Part of a small language model's weights: MLP 512 GELU.
Each number is 500 + 40 x the weight over the matrix's rms, rounded and kept within 0 to 999. Layers, rows and columns count from 0. Numbers have three digits each.

# layer 12 MLP up, 512x128, rms 0.162, rows 200-249, columns 64-127
465471529498448501520477527475512472485427551461542452531555508453490481540560492526442573502493490497499506424570557495485481524468482487462514506471501458413528533548521570453421512538512503
531474484512453448487535441470507473458507443537485495550490513481460469507496468529493478556508495500430540460463502465479537485557534533537480560465490529493561483488462527514426525514458463
527428552545527446489577496437476442492473477520453468545534487442552544508547517516508475515479428490439532441560439494548532499530489532575445541553495498516494505508514575623584575453407500
468475512524502490502556504536521487534523460498510466552475532520514438533436520452524526510460460508490512494541540511454558467503493529478487491447496505501508481436480512439490519519478546
513567465515462470476515488500503522515512422482515505555498519527510505522516506581471550558483507504454494514499577444504518471562453500609507526506491486500508567491467578512458511510528524
571463527446458545424524462388445462518522452575516483557444523548513509526570450501440521559480482459499502469561522527452508434523517511503451521519484454455461508584486573475579441457474486
460518462649480488466516475524448525410498474464524625564487560505387471489456503522519451516469492577466541485491489468467590505485550510460484563503517548494514548594485512440503485436444532
549484501506508471484519503427477547498420495551538426597441546485499541471470412539476458496468477472433457503535547545436538493525548501435514504538496531470495533464580602542485510432469523
486453496498500531514587495493524542448522458504484485523460531489496445523462490472525512501485502502483506499479535554415526472467471521483477497496497502436542484476528544482438494514487530
473505514534418499586500475552557480471518499471463508503502529441443478496479515481485495504495492519590556485486466497521508535516488541548513466527438521543494465522497492488522431540516482
524569526599499438490529548524415515444543431473525494581530474520481461537473468514508490521476474492502575459526511463486526492468581486460481572489504541485463493507411534552562505496412473
507516488577434390470493432446524472502526405508464532475432471505497583438494511531463464558488533458533511529510520463478572475442532628515494484532504463433511494552544539499546548454478481
495481460516512501486501426509512498531427529560573426470460528496467500499484482546517466522468504512469457503536494557462516543468545514515528513521497494468464520516504507450581508450496471
459471509490431527481496468495496525502545466543453538557417522458414513548506492485476444451479515504544482396434465553479477420478532481475543488455517581462570537496537580510582528447467453
428543426519423563514473389488530450514456547505508482497475439427497420518501478527495546503491521496494518536559567469480537509493581478488614455468528509396561509486519462458436474507556549
505485547526557498502499405468497502522530528546553504564483481487446573575460520514537493523462514484493468555518501577461528491477432510529552451475461493404529528591481636526539487522378484
445508470605460499526489409488551465444456513461531566473506456460479431590571532556441485501489538450539539520536472504518474497567521546516513474594471502484421477497449510462600546539537424
459478506485493475505599480576430535479522438526517409524440494439469517461481472510513531502477483507547480545500526515494602501560539562559478467520393541443611499453417491526441473536483485
555475549486486455579520469483433484501498487530448573577537490501407522464531532549403538456445450570512531583514491466467497422506517502563531494527513523544491517543535491416482569534428444
529475520494522508500497512430464529480476539554496471552475488411520472476526489508456382544476508489504521579446483453563506559516469503531512466600440421540524515507485510587537532536525476
492498446519539474514554486488538484518462544465511439542487504495529510507473436525479539499482481496543500512477506465569476525513543478517441490484548517485475519438419473450453525529506446
427466435479477460557516457433584567475462543417550526547552517453446478482567452546459507509477513553467486383470504526476501525561562509574458537445569449509421577536439468552483530491424534
479455497536504493520542461512452474474444462535550468466517508534525455458537520547482523503480463427581500397514515500456479497461628480484512487483491575462524492508482537503512507579535555
496464523502431549548557426535470471507521552471529484574494573540482398541468486489499487507473491471497467469562568560499450476563540526490487515524455493514505469505554535460465458512460481
504572501503437561531515533546508548441489531487455556550530513505457483504508475513478443450481558534417489496475515514607480503575425507463485545549544525434548491490463472526602483535438456
509474556469527498543571522500472429501452514505520538489446535408516552515528419498434551502464521405499511478565532568366581516493510524573568469449499458419443535494447546498541444469520499
482490464607508469478533509500480523483499528486464444472547469465532457463478501505486522513476490512532533496458511471539526511520535494481477536527503502531525486517447469540537512564508533
452559536496487538445486482505484506486505479493518466474522441473444464514587468512468418510480552477466497514553492539471525415533522537539555450514473469532512507473455460442533476517543522
530402444502522489508485527480461502541418476507481465593593467470520512454518515645513441525464482470499508533483468480455571508521545477516510498540580431533502576539458450557469477489524552
468435513404485480499517485432459470449543387461491485504517457487540346550526378490496558470479479567533534415535629410502533504537535586572465586455493491500587502552435588515420614510538422
483442489523459464576483471418543614411510477454431555538451458420497529542421494501475447514491560494515619499476499547478553476438493598464478534500544451472511499543438560459501510486527523
530499559490424540534509470508443497467482407523431536513501567428466506557543448514500435478462484557381530502511493555450556536456438515514530476531550565512551564521498566481482498486469492
475529510456433522493505510450498475508535477544550570488527518569462408539542522495558450479480484454540523533495543521435510426522525568410500473496491540478525484451560635419482500456399537
544544444518467498449520484453549492508552459469495488466508537463456395552489520557499488505478511472560500515435456516491521498534530510541562477504448576499532550571511439470529550469518439
518495548518474506517484490493533481501518440599454481480484464457459467516554511506478552477480473471499456538402475519459460544536504542529564447478475476496554496442544493436499572578408394
550511458514432535446518509520394530505568542476551474587469508495519537505475491545501497462469588398572476432522470472518528416516488501548451513462426533393495572530491507555553436504538482
492506449495468443548537439545582546453472594416559513511555566427474477544414504501484490510471584472626446504457500574506454543443524521377523562530500451451567528555498516563424496509584507
423467482492482482497496472445500503479477485522516501515470472477513496597461505546449483453478534459530502465526507440463486592534533499569530485562500493463540498560488501468474537447456475
460492514526469530528542468491489499475466477494510535502555476451538572446532445476503513519494508434505535479493508531565505508542492517522518489536487473520482478429516478484553503482490438
574603503510457553504511401504497500493478457554443492482438528501475544517519448512517472578468507467503465602478540489427542525535420564485540554572548474475556506535498582572445507502486464
509430511528507461509487489501463507531494479430539448544429472522436561519456551528511496465478529537538510476477532495457531552465500550509525513442487484441576599510494538448444497534499528
496500513479519486455557549503506521503458413488474504512487474533514463458528522530520527538471439477481502439476474439468516496506506500457566587466455538475603556531558498446475517486497492
513537532485476462552510449516573482460536515526553520431483495511456508568567438509466419584471523437566535467527560493520506480493519476441527511488494487455526495566551496598454536515494534
488541549532532452507482458510483562472459499610553553466494485462505550505525467500508492515481529516477509498525450509509458455550493482615503484518487469488489552478432491558570578547500429
412447511607484551506541419531474441383507481572535541463479456478466455515514373509467481569491461505446542484423517500480530443575526521472482528528517508494473555460520511505489444500413444
528444537543430487551512477518491557501436427490490497557514461490509468492493518530534555491458475494508526489547667454437587475553546524448529509462506569523442510574521516486453439543527535
484536532516415470541515500490527523449476485557542501453532448464509601511572522515462519473487499453479463439488462515444525475482481515530516537503497520553478505570504489574471496511482509
521530493527538469454443477407606471517469500521552551469462479470545582483494505569463506518474551465453503503531465508537499516481503541521524449420443457520481518523508502534501484490485496
500435437480571454507510464537497457466442520430527451530555455445484411476459454517452525472488540501528535471505466495569527536450512525427513512535569491451562496483448458535576503492560533
433441509576524492558552370558471554449550440573499534483465515506479500477551508543487475586482479448531481465440527463456560435569506559520546534500496508478571511510481557466519480507406442
# layer 12 MLP down (transposed), 512x128, rms 0.162, rows 200-249, columns 64-127
485499464512508474550478552517451500502498431467434481502524515493486454511491524515459515417441549521442448486528478524535551566454497455454475504502454593535488531474529573529525539457540547
445423463498497523572519454501520504458477513532513529539455476479443474475515452571475467534710495500484532464469546487491542456551515503476464532500505465481489513444497548508469479537515512
479565565520525507475498458504539522496478533446503456514454524579464562496526436547448545456492527540505504508463490448493536544549519486541474459471599419441516528464412490518471515463486458
469468514512488465488532515463516535457502550514475493453472565467467463503516481563556452473520509505423501520460485505499483520508458521453503522470533531554554628474494532544450483551513522
510492502502508508491589448493534495491482512473477534513520585504469574435515461481527484542489554523535559460462433527517458457451471485455543553510517459544562472513497495527573512550513446
514471558503602517431486568527530564564468503439509527447509542491501518507476495446473500465463489556486561489518489541497543512534464505486454474450400442584523521512548538576556581505473524
515484500519547573447491562483448564543392466443464460531518441537520535502521587482491446408473403507560428508436442540469533480543451460485486531595506543497514568536535544559581482574482435
419449494517463520520531471531464532434537492516563505398511519510547448605564519529528522456499470543539501519495439442491450523538529503481597542478572622460451458496529493428417480502502442
516531507496523450463437456499519448479464541522518508489464447515499565492515474544484494517500541526508463484521449476503477496501478439515487538503511483583550591534464520508459492516505541
553456500501501463530495534460564562500551533479476485524494438575501527459506494487509470470478485520542496495475517394467473556545511490518466532465502479451508497521573505507447534501475522
463480454464524585509464585506514526505455528438550441535420522417482554617481486456570527501491475548536521474520445517462467407570470443542499570516568424545525500507496516501531579510471546
543520459481502479479609465495544530541503529448520553509559549502497451480460511528480533536450520454477454546488473539503457529481511466487597555468473468579567455480486458387500445522535443
464512484435483531529425571461462488426548458437472570461571504520492459537487499492504510549501532529485505525482488458479469482579462460451497471499486498485488510470504501532454448512533492
469511506503515414559445458579543495487505546540456485596508580494504529504485479433516570524479520533511410586485523402416586491445424539511446502458477544487480541468536467577515488431466481
548561549521561476569501476569518491473459510541501538498434497512563425463512458526545521472467571494467478516475481427538452565462447456561453500516493489476432490534545511535549482511364488
524470488491580481509477503517497428493542519474498464492535496546608555522534518489478549504481431514498491539493518523520555460516469462510459553509593496413510549507501500500453474488578445
515528504497483473511496489530510480494596465425479466455539533438490516527418475459495594554481529473467539562465503447570553501407446529487564476593463480575472529577567507525564524595489514
515517469526496427486474550513463439434401545494508524557520501513442501435435532483442544508508464494493547594559520476577534499526436474480492596468527515462453535470592533544478469477460561
464529570472572529375537530443461525551564479554470442534542511481428534467464444450526527433451532551488459497470490476563450498462558560439595515497478472565613520516520486574567461519467469
516448521457482535525457473526509487410546565409459518466535499481486533517451493461548527529458558540509511508516503427447515412498467464500515572534494556559514494522479469453465523585511533
453544463519487539482444479499502498467509540459506571491494519434509497517551547523578485530506445466479478538475519554490477457503512496503581500479467563548547538506452514556487521530525469
515595584502604513507500459522433455511527465439501464458503510536500571559526482406560466478483467459538487568505494495524424459443464444543442405552539524487485586498490533562567575450473488
550553555431565524506513468525507491419519443507486511491496629600509421528542450484460491484489565515505488464491517463580482536486477480519488474480560509521438515528531569504438535501404462
564437424430513462497528530457535530479477502500408527505482490459593551401535506444508500472454490520444576590468491566543549446544522494487467482470584516467576494560491497504483507498552493
448494485518476576579538441522400461488443595468488497584560534594486512513507493464514546567465542572534514523491509517459485555454475507464520574492454499471525499489515475528501475497520513
469530531523569500427568452531402597523452447537460452461493509535515490444460465478433489553469482506472451438436439589561522492527434534555424477491473435439506440537543502543495481427501476
482439535504504530517551507533521483481546482494432456518470470508505523517539541558479455500481489500435486536514574493528495460482473536449488447522538538558516549508471520496527442544545486
489563496456491456494443415514501447473519434559518485480525545548535378505503499501541539640492495510513512438467508436468508509531438536423502543506445530521479515499494448513431476519452477
502483506501514501503527430430476510552577503470471485488520512514526473520491576459481532511460457524457536493505461480468472561546482440490565445568633475494432471476483549469507544471464526
473501360437494501573424485511553392518488466425392405523551461533596513570553518582613522562480473579504506616570488524453473449425488572578568557436495572554621588541492370425453496532594463
448481474613510467436522480617436497501507461470514527433469573589580440435473457512487571509471461471506415497504489458480519516581542507461506508532508552461421555496517556583482525535455473
542420536504454502493534588529520507540504587478486495557491563497481563511502400452471511452469520508469591515517494495569497513567466479495423512612471550479445562514441509406566439417562552
497437467538487442493520497513540530473484539484516434498501488506496501462501534486477501591480516551497448498489413533509491562540507440473516606514493459529524535459328490553530579552594421
459448491549487501552493546457535479484492499516551491512500479523465513470482505373415502548524442544462562522505424472504502517485495521436451452488571417414487463496486573524501514579505526
545561495541463516512444486544418528507424538580491516450485517570471400453401481508501461499474510562490558516488426529536459494503456556444501474524519451498384572506514521532563421470515525
514482430613510490507477489485480456506523424466566586508485473484466562499500397432468507490503358530513580536501467560466496442500557525489546469467528526523562556522510486555503500543484559
469530412472497520546577561557556492517510514371564474546487478515490571497490561462489512497465506586449525476434536552506469455469501509494533553593495535522570563473493455460481485423580367
460524504461487544509509440478487441516506510548481552464430502438502481479581473500541501487508434563543451494462526489489571423498487476520523529471506588515484550472455534467519502506522468
547444490498448503448470521530525500546512540526460494471539542449468463489489476547476469494475483538535495483486519435492492449479470505516497473486521518499528440567504525518509512497495539
570513463523550470521512495523491568529541587409488455499519454538482508491546509513509496440483433496545448531477492503568462415499486530477568497583540554522535563491488534477476600503525471
508506477464555481488472484477561541539547524407560494421507532489506573548468442541504490606487501487506483501528442439494533507485519442520500500512480475422462439468490505554530522454530545
447519385529468499535450428558482493466465570500525510507527439492499422444480531564500539508515534475476482557492468466504520532545519577517593540527490553469525443520494443529519466527541468
593491450502487540494502383448442413561497593434456422509519499497495594446513480500515520489447494482515483503532568464481475522585502491485512439479562521415458458483415487517465460557552512
496409502520559510528554539554496443564505529476472489528518532501489508449552548547508500481476507520476523523460556523556549466477473484479491595486569531554457511464504557431469506472496526
429444482529470488534535460543491564494555485515482467499485509549475517488474423548466462515750493517442487481477495501554560504537463506487465533489542464507537509549483534487460473479405499
434469538574588546486556531572507496510471524488525508530544496435507578470487462483466502583510494578453385475461526492540483457510416444412434495571479492570529555526488504656533518482456474
488501518524606471478548585505494427511547528455473531437444480484568571524498544470515552511505507517493538518510514529538449499608464495508534477491490497478477565425511533532489439510507479
457473487464455591507597535537505552425509527490492470524523449531462440517530467465559512489519465538498500514473515511486425531556459505559545497481558530508467522506491509515523429535534472
505505518479529500439521473459526551449522463522449554504422492476507503497533430458598565460496504465530493474491421551531482483451440592511507454462481542540521536495479502464458494511472479
463508494488436515475475482476445488496483494565489481508504484521437494514497448551469477480751420502448534472475506449501545524534492454473497526499513452548490494548502475487470481492445548